python train.py --n_kv_head=2 --norm_place="pre" --attn_scale=0.102 --init_std_qkv=0.0201 --beta1=0.95 --lr_head=0.00789 --decay_fraction=0.884
Each number is 128 + 32 x the weight over its row's rms, rounded and kept within 0 to 255. Layers, rows and columns count from 0. Numbers have three digits each. The size before them is the row's rms in percent of the matrix's.

# layer 9 MLP down, 192x1536, rms 0.0448, rows 67-121, columns 1280-1535
097:084146086126084216099070123140195104131085159114165106168071138114172131064149223121109140172100121149153098069132105105192087142112144129142126153076118168121113155125074090116094090064077114114084118125122132101092128139168168140167160126124165122186106166103129197152118147087155114116138103132118136108176135131115163130199127080172134149068153094119133142086127121107090161124145106068167149146188110147143151148137059093087165074134166143202162102117199099153114130105086128164109140140114109151144172139098094125127210062102138128093135117124053128090119104055122131145106152155106144134166134119107178143150140112109137098091122091187119181104116107177061112117101129108126140140110128153137135081092121131143133122099169122140139112065150155148111185105146087
098:066155158177159074118115161094161100095145113151136167169111145105148160123074156111171148164154125144131102105126134060127088154128155103113082176163082114159064195123163116108119080109121079106117138131131111132111168108079147134165030100079097167127152092129076091112047132124177183189152131141155138091198179104113129154083152068099124104100081129145195146134134119162100125098140111124142155108181136136155127086090143134127155160179122163127129142148093093145139097149151133134151124141104120131143147176142126058169119090135156101102067150095138096173139155186140122147090173149128144167129129144122154160141097143089146095161124111068155122136134128179164118166147109130146194183201126076117159167106121133117138152144158121153077169113149114110131173123145122
101:137162154095108126112092100116103120062136137154116119143119059149127157106143167089137150086164159160129115049157112125144147132090161076109120111104153095102157050090111151080122145096101131095187087134121113096149106172126075153125172159135120124121162146121120083130134164134135119147076157122157212137088146141141133129101131158076059120106133118136172079086165161176138110111118164096085151171133123130132118115114104082163149081143069107138127167111118153212166116153090072176105146146128131108100159132087086130126110120131112098110112101110155126100129145103116124144059180166147087143101097131165096072137143209142131134163119127128074105119141195068166178165095121168140106108138147070155152183174086146095090170169100169079139201146154162131073150125077151
100:142153148095097148107125045145124135197108102161058115096134145132142126104077129058173104111173106121112171069124155162143129159148201189103122110110073161115180094119069160100129116147072103128138075199147112158144126170126174145117087131094140111099141124089120085097100077168219139136111180167106124123170182118191137182153107140131172072112164184163174110158096087136094114116165108129115132148130102109159155118216147166142111175103135148106074118050186137149072169138182082141158071093142067108141133094156143167092071035158104123136163162100157126170112149115129127153083131116156101158133101113137131158132163181142142202099106116096114168161169085182195134113125106104089167145099118090161140151122086178084168169169171173095103194127147140109077101092107107
103:156139116114131093189161090151144141115173106117114107124165085105091154152186090133126059135115123104094165122071145130163109156115145116149176094075117143164122164161170142138098149113103156140136137183134143128127119131114128160060115117125060146150097161160145135187143126072152122163139176063126089158099144080131121119142134085131071145108094136087118125083119117082096059148116136163125092163172153141104147076110121119134041122143116149125134112105141132085110129149102178140141171148057164114129160165181120144082168099126053111169144124135147054129141131108080096161189137160132054144117120110127154142125122130154178156182141109101155174079108132062135147155139177083150085156155081140147175102046141155188141122124081112117100124131124130142130114115148106
100:127128126140130162139120151111155100149157112159087154111117102182105175139113123156122112144131165104085131096098129136180096086183150104133134130159168126155174139063127101090158155134131164077139140104120151163119091195163087115122052139097173128106161120119085141071107149087141168167090146132153122143169176148136136154120134092153173119144123110125071108158118122064118140108124204169125113151088100074111112145084172169126133112168113109143192102098201109158107131119118177131114076171131145093100072099123106101116144113117134074105110151108125084157114126147118135121170170133138135187159152180142116132113123091198096176116127107134091087085131143091058113151129111077138057101091125127103169117149054109127127147096206142131091159163140097111155147128111122
102:067167085162106063170131098095083128163116128110131124175130160142069146117131113113116068113164123131129123112135058095125095152112128138170123109116137124173120091127134130138115177106105122070109071104169148066103135164157144107113118117060136126132134166152194143131133175164150167141157107211088172093112115147118146109110111138181105160159098113098142130139156128133162134132113111122113080138210111146184131117160182191124140157085068105080113069159147094128126089148091096097136108153102116099098112151150158140081150163159158106115087124097159144130154136122097131107152152122164095099103137122121126088132111074125094119131109114126124184190103151104100160090150132099129056131156174150158109076088121135182146139141105093103143161068127098181118134139117122
101:113156167111161141176129155135157102148177067175186117071207113118123130155126121133070141125132097130091070125184103149149093123157151141110123102201139148104134116071093114125060103117121105104114117086099171110090123147149109121071095102159140140133143083117114120173068163073080125132113107118126163145144161128131105159137124116140152156107136098149126122154106158063133085206175154094078123121130145163145094093162094085161136104147141187071161137121138155110141129122146155082099152168122171140141084136115124199075091157168185130139114106159147189099124079166168172104170129167079175151103195125100140087086137102142133079121133175172078150107158151144130149127117201093185106180150142113157128162124129088123118076057100073153188109150154098097140097135134193
102:153084136109141143128140165151122133169140083138152078136131135084137074103158120133181169151100164132136119142151072162121143126144170069124106119180138142144130112217188139152152092127135142148114088097151141115092147138142085171094115179141072084085119152147144110144120097106176132146146151092163138177132113076131146125083130147125184074133088123157109163108119091155084133088085150124129091161119125127135200130099076128113133124103093120149120114110162099073168136116162123094176146094112154098102115124140133142148183098179138150163107086108107117127118145117117102146111091121088099091172114116077087129120140156085094132138120159156186153048103140117178146167101134072138121089110112127131105100131096099089176111105088110251156128156109116092100128094079126
100:180167072089113142137137149149076147150161146164123138165109110106104078114140131066113132108133132099097130110129113113137106131148116092143146144116077172116085075125172125131050105123102115178095138118125136107103134136117119134097111113132168143144141093096141144193073136147072158142187073146156099107069055096090138123109074173110131114150131137122173132182127135093160128090129124162168146106102146118133098124123153153132094089129149173143112147121184145078170171105133158119176152079071136180117058080137090123150118133129110130106150161124134082114163121077128124134122167092173156132154125100091132115138182142112198181133143096088103161224116123102139196133136167156130119120098115113126140122125169106175124123173106172084128169109137151108148183141131153
105:144080142117070161165100132089154150098109142156085134100167170163150193156122139160121164096154100139113110129154116092049099142102114200200139149049106093154062096088086141129142141131128116150061148123148095077145118106197078124099122102156059115098139116064168090070085110141158122164142166127142139073149172067133095142135095163092118120121166116069151091114131068118134095113104176168131205167130158130129113132149081167117146122154166136110153150145113134102143151160208124158088110094104088188129122129097171092104090168047111103155155105102116163144186063109118139166102084147170096105154126132180145070127116206107130102133126215126056156112111099143167049155106105144150163154157074132093149117140128173094135126069180102142136142123111079091095106111087102
099:080165111200120104121149108159197147141122126116084119123077213118121142153097217130134083137105074112170142155181127172116088178143144172118128130107141055098133145135124102158185207124125149108116125127070140106163143178124089128151125130155141091132095049141138138094094156149157190152133089102103201140092109232109115128110092143185134174176130102074139117107163106110127157086154179126110159173144135106143102128144137142096114096115131157123155132169157118124188084079114090112141131154137164125063165162131134143159148175171130151145109138135129133143101115152100114145120034173165125147132174084148093157071085105135096130140159095134096127142116096137082123164077187130139125130124120152114093147106167095138134123171138126112148133102108154113187155111118099
098:124175137172071097095152194142136090111048119139084115107162114100060148057130097149160109146087140135133080128077080163136096155112176131110142178142095070081138139187163125127138132129151092146126066150169113126095180102142112117152094138136146102072128138171139160140124123154151131107140154154115095094143169134109171127133192125078100141171208121098148050110165111148105183037128098080110154138173104179118080120132175112139098167076152150153164108087152190133128166078105162142114113067125116135109091111157158115098166136114139073141128142165094158113082135119148122167097110098067109118110135073096140164103100194141120149110142143173153077176139138181173103104149045170133106106090139168105183087149103146093156133112110103160096186146102064186186134148159169
101:111114167100118131211153158096111148115148108072113091132162145092165127113066151200204158128128098129121144153111082066156208116164163217124118159112061156101182071107104129119091137148156082089098107165151101125143065156189141151108130144163134152121080112177168160092147083126147160146131130152142130155143116144117145137113108072110131133080115098081130117171136175099085127144127032134089108092109128155145139118136121102121116169116126132139083128129105095098085142136158149106081134111137084131106135101102103046081086105123078181126123124141088093147108131080125157151146161108089125166063128193133108172189154137084117084234104107078119086141053139137149163140068160141134127137131119121132148148149125092070137130138140137141121126169151156096135109139151134
107:167173125171177110147094142116169150129120111135125097211097115153159113098154124150161076177110096151107149111131076107114150115057156183152137167091126105176126116141107155117157102196079117149139050171144179121133126152105116140105117138148061117073113185138143106111031122152141112152120100089202138134148154172093133188090137134150142133070136169096168147122083136110152146119120160132139116134118138153109145143137173164182188069087119153104120101155121137136161151128104073159153166130112090133082188164119091108101124135178153173127151168079095151120147173073131148079132191074163136187097141131109147156110096111120150140081135156128038116129109121082099144094096103105088126088136113141108175154106102127158168118096149148205140078098075085115128171157147165
095:151160165141169108110082122095185165112131099162097126099149109111128137136124119105171058158149085106091137134118151175094112160100157149182148168159142184153115167167170108119142076123211075090127167075167108168080116104127079133145121134181158118137135187148168111130111120174178097086089119117179139133075138034085125102122123113089078105158119180144123157162148126124096163142077159168129124125112131138180191087122143120114164169125106131196179152146104149055094129093133142155172081147130096135144129112159127176115099125098178163142163191184068154121126089096132139160127125146191127113072178171098143135128141124133150107138143111102151105162141191101082113120136139114177162175107084087109168087135130133136145147084086142103172175118152043146127139142136139
097:160164205123079115148130098104117112146149159114082079131079143109139134112123092112143124093105141134034122119123141150098110152138140128171120119160129121126156131096138088125097115105142147108061124083128044120139122182134134123121121165096150120122206168133083096116198092100124098109096103078134056124080160199068189125106157168131138150096067095177110150186115154125125147170097130130177154120185153116108160150117195094091139080061160141112141135146115109195124128128152192114167122100178140102104117198115106131113124109067096124095150142188164104101101131111142076078105152116110122143114157136193142114146078190108163184128104162109147138090175081149122087107112142112030207157133111072120074131079126118108087097171101136092163136092099125135124114075191150
103:149157066085173206139111151192197127176117081086135135156147134111142158123150170108149159146148103107102125124068093086111110126088132076120118157135093108070106175043137088079099165100151109112120112130137125155151103106104123078126197129118117101188116168110156124130080156153139115125066122162128128167095172105112153078108126075101151120154103091118098103130136145142138154155066168122112118059156123129175206057102027144050150162177117139129128157095122132141110116088116119091129072080169168111122116059139135092109143124181166113107101156106116051127088110135187088082152095105103111075174095119116159119090079137091162154021121172109144071105144123056108181120127104144161138087131141158170103115105151155086153131083078110150126164110157147118177155161141149
104:161162101136127132165109089098147122077101100118102135128110089084107126166131205144064115133062125085127148120150158140139131131102174174077166154104113100169139070130133080089130148091105113178153119186106113132142078116202126132126120181077100130068076140143154120148151106119127138158111128166101106064194161083137097129141115103109118091108113123137114061106168153083177134140084136153143160130089088155099115166104137162134172131169135194116080100113113123168137086119099067187111119056035087144160065116084110168136123157176119130119131116166185124083161123080186128126138129091096132150100098121120156085145136120137098132116099150145105097129183114157184097125159168144098131076143131141161172074155097132103145192142104088095116157125162130066136130154132119
096:116108075059127154094161140115097141134149177101144154179129182151082091169154129126119103118132102111122143126137128151110148142125123136034183187118117115134160122126103114160097112092095119081126153127095113129157078137114171136141053135160173106095137139102130111150091179108177186169138096166064178139145137155137099143078115116109174151120111120130136169127136124097167059125097097144172083096100124151113076165154189121141136132145134116102161156157133079075139151115088174109138070152125149144105119148108127131117169158125143088172119155115130147153106095139063226114132097119123070123098165144096175146145074113106143095144135042075131100207071092111152121203150116153093094095089095153131159141098122127119108170134161126122069172126125116167106086132219178
103:144105200166175166173147131134172155152069163064160137142064118082152077140153112076137126146127158136132118113116098128106133136147140093169128152115090139127171143118171151132162126132138128134166111118132151134137114106118123150069112124142105072165143126180136147162176169082089145114097076138190158124104064131137119119096168137123023139155110187064113152194145170113141092101083100115109067144124103134163086117140130120150152098078140082140104117158115162131094088136165102126115112171163108174135120156102115129135132135169075121155119102127105142123115125128149108100121114136138060167124089144120144164149121145123054131122107091087127126095174174150144153162106129065092137120137148155138224186155112155144133186134159114110141155139144123182122150086122160
099:128145104089087114124184146083097098153136098086100177114121156141139129094140153075168088160120107158097144098110097120139147101161104186127158138140134178121149220110150154025141108133155117148144132178107156163110090114145135131145095117108153137096139120115175133064157131161095101145070191122135073111098107107116071181151057092156173126145084144096103113072125155168118102115138122135136177222135182156131113086115129137069104137091153179193141130166056143105118105132058105096130106114102100091088103151117148164066155139097126166070103121089108105138159165129113160158135154136168117098132164078146093154153200155094189127126121105093200106137142079171070104096127152123136137108169112151103178060134054123099117173123134103094115179081141103139078131115170132
102:175089078124074129143115047120151102138148116090111160113195111110071149148110102124106060083112083043134096094132118145084109093122163102178119151111167177148147123105087119161117126161135173170154151131089162117185127126167131124106098115044129095178099082112154126148119101036099119109141116059112147130101170090133164066092116118092125117145133146124141131100051113127145174086082139078131137072087149070143104078181148081100154134163189191119141112113160125102143142158129131158093095115174116119101127172124145166207067122088082118123102090103159167127095072196144161148097146139072132129164118135114075093118081116129089142120095120149124105113143105122119167148190121149166176057157076120140117082101142150171172200112138112112143099168089136168109090147077176
099:112170145146069108168121119170192096139146099134140134138100129132163100100131134107133120115146115102148114127096091094180156255139052093113172161103165175157135207129134134139112113111125111101087147109124095056098148133070095112132130116156193129199174118138092123119135125065109047122138140125124094119144102094094150139054143153113218146123148033123166152116151159104119102144131067116163128089108185155145131097117117111134168129114137144072128139142101143071131108152088160147159093048197163098075108151121089146131161123138084106101103130147174096072138148135120109135062139131101129161146142110202139129125090142132145142090154151080136087127106189136139119134131139142174133114113198080144054112179228127161084137177080118151131127169071133067129112087086189
104:108162181184087113106104121146169101154156124153118074166118148118088087149178126112092142085088129143151136113165152121135135141133162119196113094155168121146162142163150163155120129129108145117148156111146131125119116134203140116125163120145189127122087116114121146127114150126143171114129122153076180108109087113140079140131165148109147109119063127142185196097114134127112088139131187160104086076140143148139142141116124116145124069156064101095108111120152128070188117193080134092153129173144104169176156128106144167141147127167123130124115127122135170086055115113145157145167134151086145145116099086131059068109122084094128117126105117109119092125124156074115208116184118110142090076152159167130163085126100135180101157180090173149184112125132138122063119151162160
098:125125103171121118122148138111061123135106145127119094142118112118137112116099127065156111112112124102149144076112089067184161163092194111116152145162173092120161179146047142053139140097146081084116128100134166151158137077108134104145097065079122123176174117131108159119121163130164134160148129140145110097139151137150168129183136128074102141094075097169092094130112137107105169185127134117131117171166085126134144124109146094122098133180120101124165144124125099088082132134130174100123107112134144097183182132191138117208228095133157184145115106136099127130153130134178127132074138134133071120158124090125098121130125192114012159155151109100117140136183158044163106117120068135114121121137140134161140157074179092141138170083152166041120126109122073098116144126077121
098:118123101125164081084164140139117100149154093100102150099155132083088082150075139084136086151171105199127159096124140162120070168158114112105183124131086125121106104106099190161106137124105112136124174140127184108128143125132091080104130129160088107114090083129105078158174150138090170115182014081170128118149170182053160102150144121104165115147055191077130162152111130128157135120086153073148115135201148126142120141118092148119109088185080105145114129083101203057121129154096042101128158161147110059050089053130125147144178189199160139147120097197177137131171140177185057142095133097104138201101125123124140135181098124062178072169131122113209130179099090152106120137167079083113074087129173141136120151152089057141141109143168141142113141038113128114126066156153174
100:123161092090143100130135167096130132042151129170155141151083096095128074116123196169213101148112115166141122107195124144145098117128209171148104123156145130130121167153148087118167137090095146116146157121094061153084153110150183130105105199092071195144146088175100127129135104152175175139160126157142122162125159212124160108149193101105163150072158142157112094099161144087111136160136198127093087137124211119155188107136147158089153073139109107043108110136186158104147110164139131143157132092151065129130190138088120157178138100193119112129134112103120111094133135200125167111121139139160102123059123095184070115150161091102189159113212111144159140152136179164164129067160162137119140129114152151119141163152125102137169141146138141117146145142042157059054138174065064
098:131170100152104192109167137105069149114096138128123120155078108185156145151113092079155110114111131144045096139117104151173121148074152110169130093087119147129140134138119162107188154147143161152113149129124104130133173107124092114112121133121141120111098110132107175136150090177132124049088162109144099160110144079100067136136134165141149077155155142140153116169101122146160158104130173107054152106064161102170098118145158117101140169127133168105124121154144125138117106137100182158105179108137159121095111109071131157107137158147122156154080134149126161116165116147167167180164131143100144157075161160124175184124152124080143148113157178117087111149162111156066124088120152159111127136073101163182180150215072107088090144132137112121169166131109069101140148100128106
101:140088103115184215099067142146142122177130080134114123151185178111152176176129139100111150021157128145145163125117095144081148122170074157136113181107098106151162107169126155172102139202119091151168151152109128069046156126078113060187127105098122111137165154090087147143094111209134083150178168171148181117117123148142119125111156162097136130125074132151113152081127091109136116140131086131100145123114137167130142085165115146120105156132141160099122143169138143092164102121146137157204084052136107068146136088101110135108126101102125142141132096111137103142131084107096179141135133060167082150127063104151178034105116139140047071098097120180145093099133078114167188131064071161160134153104187144079078074171153130100151116118110116152079213127104148146174108186140152
100:204098125182113149138143085127151076166143133164148160159095081101168103183177148137127110118146166111115148135212184174118118211133130175130132066118175137124107113144102183129114140101136183158152086172135110103162146152065143128174146160111165100124136152121104136113150127135159124126165120130133114132153135182092123193129069090141122124169126110161177202145126127140117129083118090139148176200083141115083074168077167109186083126134121129133134137080166165138205108172060120123079095142124135149092121149168171097052106145180114060107181069079149142065116137062178105118107090142128139114157097080109118076137102107162159125122144153137126163104105137093175107118114127136120081106057131091096124148103155170083141115109094114096154118159176145168115151133094112
099:102142140119159069159136102121149157118180171070125116177165060041125094136168110144136107109088108136148136141082113120139179085076123136161141175125125132158214114167166126159093101101100135109073163118122146092130115161177127082170126131073073116072092161084119128135122113214110192169128148164110159125176127126105090143195084079112144164183128096137137136145142169107085070097060090155131156100120166110119119144065125193095094152123212138114117127097158106109101093122132112116137116110065150140115160126134049087058128162079138138086147112100073154183169086099147164089136126114115091161126139177134119100100136198062145102166130132187124154140143171122069109135114147128071100142119149099119110101117105054114101116209130124127107124076129099136140131162119113
099:149172072105105153128181132127174103083159095153075137106165123161162152118120125103128164123169120130140168177127149175139091145150077169137087079132165119115074114140109158128151123146099100075145070178208133171073090126135151120079153093162139128170085132148140110090083114135181182163112143135100106145114172105168108132143113173208138121129119171167099129081103121128109191142149130191098109148152103149115160172086108138122164109135173060099169160115126097117157095099128074138126063151140155149139179079126098131115150070096113188116181137108195116167159153209143149138152167117114121116182130174083064111196159125151131132095101152131131088208166133126132159151110110143183115150145114121084162136118146117133090203109147167125178099108190167145154087151104163
099:118143157169140105120160140103053118064147133094165086160139140120150169145125138147155128057107143134112116186123161122085146091147138112119119069208146124167155157110159145076202136145131094115120106183179115168161167108086139135138152188083157153147094137136149196069135085098122153109201153127132145160085121193163171135132159131079070121119136119130127100086145112134123116143182123118107129072098142099103118156137133114158081117084102163107139126186136089145190097112131111074101113159142099156136194148116161116094090134145198093130108134157119119130173106101163120114110120158170122128089117137119079117149115209092123076131114164140088106117144197135059069110114133133070101162116109120107097117132116156146103071082068145108123186165169144167093123147100124
098:137078126124135194105169170074110138084121122147116096158078184079101165139124079155103146141111112132146190167144145075173137113158131158096137074136084119098125109139129153118160075162155120059181193103125135102138176135054086115144157151078155077104124078123055122085128085154134187159100182131079163112160121134100149100188140141124065082119129140084150141126092124112105119116163101176173115144190130152152122117122095163094139143116107143075166176092115125124131187092128114103162132106139160137144148151162155103136164136125130088148099124059120085127162161100156131098110117071218080103145118102167142090115147119121123149155170076124151126165077085185114114076097129102113128080089165114138144122119145102111122102200086175090120056105109089118145126130094141
101:160107169102084091096085161138198110073150131133144161137158155155114141121095150097113082149056058093098142115116131117141109189096096106214135185099162112093106114134084177138086101098084090104132138097153131154128092130078130120089087103165124157130162109130127128137133101161143157099081102134106162141122140127156108163141123080105107140143155104143181174175064133182147170126119163084192160166155127113124111158170175113063081118130162157127083132106145144129132111145053111124085135166142129108148137115123161109072115129113151124119123105168170089156183102130112166100118149161113092197119147109141060154180113102144137113144091175142164131154141083000105094174129080128145131166137127126150093102166073125153151117116178196134123153129104080144082118137197133
103:162143123140087087169080135114136175123162076185148100096165112148196093108109114155142139131193130163129162147159116144131130090128141165117129192164129149073140167121219120125114169158146112149134126131128102131149141162103086121114139162114106146123133140125185102134085156161144129096122183139168100109130142131116113076157144113148127187159136118108106188155130152129130164108149185090164133145152130121149128122096147195078106134098138108139173125169084132119146150052110080120145163157175139126171167176195156078050118159173113178139117050155140143123132118116064098170156079126087131135158108137130209145109127079098155163124119113117154109122179111121135141145056116161122160033110139120085159125114104120167137142090135110129164165143088158117088104103147143
102:132098188113131110172147128125185165119107102137124154101178171111125081123173120084145177103133125130163090135055125102145139154152173105123052109154108145139106192125149123117122103196149108082154072124167117138153115184108138115133131136083190178148100092131058167164126166123096178114136078171144106133139057150133083115101124107082093132147077155143089119149094130153160121091131062117072162181089169116109169087093115134124048100120139138129170190139093080115156148099121131047089052123102065167096140132139117153080150123188105165095091144130138162140079144148116133076148160143146209105096137186125080094148129166117137132126098109064088057110117129195148119133093146112115164143095078115110137114140035130136181116185134110129109127119110190114157123140134091
099:106124105162124144134101066132110127146160137106134129104147093097104139135161122189189138193138122116229091124101141140116141175198142138135099180137139121114115164135152078096130151127112114137129133156084140069157164143125132133112162117125173129172163107103105098158119156119099179122126110123124091129107132091152074101109124155132118129125149072135212140086115097137150170095137097184114144062091178098094107141090083096101085167067100113123067098071122137163152154142153096142141082175112151128115083137195155131095099153104140081119131114140127138050098149121138132147104053094106108136173138127116157154160074090092084095122112085155140173110147100110150153139146138136186178115100115133145125070110138107152092140143192130170097175144145153095118100157074109
098:156129122144101074099124178143106074111121173108100133112179117103170077150117116125089112083094147118131101088113142082123127187085137106100094147111102103120114138170125075111073166187158162142128103162172132161141216169099107111114115105092103097139119098157176111118114165139129096104151102095122095130143157150043100097100140201213125098133150098107096163176091092086185105087147055132130133107085154115089117156126130169159117175150146188133054180172139092117155113126105173072120175161135133163111084171060117130105132207129104144141136108086091118137150156155172120140112069173134169103075156138079139146189118119069147167118126150105132151184093180134155157153113190138166131105127140112095098169146135163143089137106194150186125083106072176131127117172043125
099:114116066108183073153159099111085178137105141099158116140172097163154118102081115098118087172107152192167153145132147081092142127113129140098127151107159126158166160098171092132067110109184174121139160160071108059110145149115159105101126143110064140057126176158178127124064151087079151151114089147107152164081140087096146148105124154107093154080105142107083115105098212073085165127122140122154076133105132120140047163098160164124154143064096184140114149087078181082158123125181133136076170100146185121202076188144189129084128116104149091093160135107083142133160104113122143152145159120113079145141015111147167106131188183137064166110171121107112125158115144094147091133146120095135151132117142124174116126111088158151114122102146159136112109083097115155174058194049097
100:147060177092123145184123120089142117066147167088089137099162097058141014052107128192134149124109144100134135161095120118104149107118126104146144168083057149088123127172086128120121125177097149114120173160093124125159091203144122157171089174119126185167128120186105126079133101144163120115128166123089135131193136105148103149156120080084098091097157069157143121171145053143112124162163168161139100099137160161093132145081110130100078100139127160130116088071088108180108162157131119191146066099112088133116176061168075116120145098143153112102121180143087128124141136124161099134104186140142146111100135173126100127079116082167130072106135135116187117132114133179130148135204134107171110097121145134109098113133162140109139127115089124084139096146089138126118116123178143
104:154161095156093123093076148114067118070121164153143134090127101168144115160134148106138155133108127104144097130150143130100120133075107081081167137156162143132123092146120115127099105113163051149099125080167151111112133110215099134103144103128111081107113135159170156135119175104189121166154134142086119150130097094181095143146155149134201104097109190127153187107139135143061132155161083078142120163086144140160141214149128153093171147134103113115125137078151112104122174070097168120104103154115141063114136125122136080199064142116093109113231075132133091130125151138179072080070137111121112076077105148126099122117156066131096120122124220180125103148125109169153088125069081147119147115177103119143125152094136146147075087132171181102110110132108142168095049154112231
107:160096116150108112141175127044145178137170088136107149107096102136147149115137070104099113118151126118124121131082108146172166123122141127162103109081154137144130082125132185135130100159124129120115143131141139117144113112169169139090119156103090157160113145119070126136188097141125129146160127132055125056128093110157140091103128122144133116151206170118102169128101141117153104067141163186129124127107154119165103138174076231130156121117169187047124134175152107109102128110119167137140164184100130096200108072133111170101170138166160132127153073125101163117130198112128124150166138134100201140086159180138134149112139150114181133067154115124109136092095113148135183152206129132173134110173088128131077126164136054102203181076124108137134150214128107105105142124146075
094:149122134087183140097156132112114107182117163134138122138197131136113097110144112135090135064109154165138091127156097151132089132129153230115158147130120129117169091181129103164117116171161130142070125113073166074145112109157166108148074159141114127096097124115114124147159085133170168166133147161115135108153123096103094055135133169112083107123076132129174119189131146160125089122125098121131103163093142186137091114139167086129198103115065106113176143141083148089076142121113149122057054128154116117168150090138175124148112141082149112113075079167109084169211117206093088074183126166150139146158112181161123111118106158067110064109146150126172105192115095131103168135114140080154149174101102143116087208162131129113141137169124132145075155132138104149120084134145096
106:103129151144076164099125112194143169102092138113079117107144119142174122098166100094157159131129166134142107153131100098135197137118117159124116131140090063187138115098127173111179128075133123168157102117123170100151128053101078059163112141166144131114200077095132073135125137132112059110094192085158106151138111124126177101125167175163087158169098162150164139081040165116134124108116140145117146129149094129070125180156109195113111120183132103174137109112117085107089105117120149073119174141087170154081149141116152094175171137136122080143191067142146122123123132216126100125165144166089113119113091070126144134112167096114122131097139144106138114171140076141131100182163177126108182121111171164158173118149181204155062142069087105169116080162187180146131137163137140
101:164173155152159125116169126068208125154097094139167189126121116176153134135130126130114084101108095104127145154135147147064149152107134165150151108119099138158142051113121124110108147121187110119218071134101141031100107092116122142139178137180091116183122112120059095107109115148087093084095163147120138109135202175155103124145090142130110120111127180141119135158169147155119129175090119074093177206128108104151132173154147145142119097085138126108176141193096113107131143171111176113119151095156172086111118170111122095164153147121095122066160127102109133136147207148139102107140069153134090113143123070152129110137161082124126124151137145095125173106118089098154141215143063115114104118162075141097053180122146147123146138117074131078139222169106101168107159118141134
100:142121208109116120098097125187204153139175126129082153166117178119123085139164090079086123146099122140135211168148111096103150102159135149087095086127127102104103084103183112161157142188171207082085112108152126182088122115106125069122084195085100176144104103083156138170121046121172174124153089157126087133115104193112083092169105074143132086178111162145172123089077173154152100142151124144130168121116121089115152104150109178131189115101156061133125149128172126101165131144147172139153139140093118143171138108180103141114132192183095151107123116077132072120113133097125115083038191122166117153097106106121116119149076107142102122161146135138124168138126097133120117116127169172118182069088196081105152096141110176108064112137148120129105161162116145180126159048194135
097:087139050129112102115178102118134174140143111113076133108230094089068097155088088123079167147115089122110157138131143100057096154183089128137086129142114120138165112160128132180198028087100133060177108135094114057173170155143176084142090116091084139115084104166084160146119204150160137143139109151105149145106087089108122092149096132160149150113200125084155087132096136101095110119183102097175123166098176125155142183138156166120141125098119138094123127122162138058138072101105147141111087092142179172163117104152146169105139130116079121072124158123131156149086135059120160112195109121137133156137136137113099144096111123143109150078151099142156134092165124157085196106128112121086123143107177119091137119087105087144166131176099112214103087135165096110128152127154087
105:160120148112078113087107132168140120168108111169122149120107127084105093136147111106147119099137136080094141160123157110192114142168105104069088150172125167115065094142170127206148077114142143099127125085169150163112090095136081149105136148150080182129118100168077116116137113095116148134163099103113090162124164191089168152207094124155117174141177107145116177118090110168080125081115196145131142088084157081163183092112110129134165145081136119142108187089086097140132110081176123167142108144180106193059180121143166174132147103115076146097101148150130180192176137135153142195121185104120138084134139132082095154143116098125068131123166087166136110117075141153163129135131127121148135115088122184075097120112100148140118134053108127138120117139111154112181096155148167
100:167149148159130119210169182155137209145191109141116160138099130123173114159105162143152145151149148142153115101142082165166095138126066100080174156107094166080118136147103073123080202158118156118126089170136083190152081058141093135100073106174100103138138122149104152142107167123057117074138154106148116170105123136085147116138149099162108154132159117073129073162142101100115096156160134121144119114106146111171177150118110156139137162157164147144117153127131140116149111117148087173163086136156101154126151173163077112197108123143136141130209122131090147149135155132096099113170151153145109085152089106074123133148121143124179105136140103189105095116136164152118096116107165156098175176059136116077115173111089114108156107114066158130128127171123156089138154108091133
100:218043154082106120109183067117160083090137120144139135059102151130093206130078210127119137208094182078078109124123126135119154115125094105175108037099156134164165046122176137140132173155120129186108077089106145114111201073143119097064129074113133122146127134092140178132113166153132134097160132138163185132114077146131178154114152176134121155154102103150132063145105077155196111134139072101120093155077048125100119149089102151131103123200142154125144101151131131123101125090131132126138134122106115163161114122058105121153102126125087122141169079060112171115103119161179122132102113165063165163046134167123167077140121118196108133115139098122104091111124196123097114140118125094095122137158180174167134095172104079126093117112123127089116062199072144144122137140103113
099:119170155122122107189058172117172107177078110118107100065128131212127083163131120148170092111159076175139157147090178103105166145142127135053144111163151115151117126102098117073127155132137134169112120123143128137082114128123174133077129092126162136107106069155128072137152091124141141148143113104164098079104113114157149088119145144108126114090108177111134082193102127101166133150108140109146139198095139127149140139100138107138122164196167119139125156156095186135151102147129080050104140158101119173139132146144109134211130116185151109120159122141143102149151139136077157116177121118122108097175117065142125145141133095187141120154133091102114133115126154132144119081151104117127153146103158120084093165114160117133156114148177108117168166124127194138167115190142136
101:121121101100152134071112107173190155087094166114111114119119182129123125116148095140128104173144109101185078118085145146090104179073145129195120059171113121146131134134138108069148099065122132162151118199082157159148060109131094135171167033074127137122103133116074183117126119156135157136106166132107104140125125108150129080153150133134063091099132126157160120089175192079146080101073165145118148080156056101169126112125128116170133122136079144126136110085085149177133143138109139050085137099119160161122127108105103136194109127080173242125137111165137123120153073090124143083197149153154161131136149136096112163147093143099147155093156105160104125106101063165093092121167136100092166166125078145140169104113110134155102066098150171123148137090132058144159094163196152
103:112174113157147144113094158089134092158119141143091129135088172111107085141200110110153141179157118143134073140084091184096136145116173100124099132133129128107091134137187176127140120152148169113043099134148164084094157105152166132063139092164115082107062086149185082126113204131142119145108098185135069118137193137132102116122153161150094099104123141118165101126157106090053150113146190155112187147073107132146106113168104120165112145084152129113143088121134159161120117146116163142164100167128185134134069106187160134208128145127132131115117171087133152123169142124114125180188089141103138112139131181070112102140159185106104091092181201171188109125144117140120159110114134110156158153103093133194088146134114127111129105112097111099158098153108064089147172128123117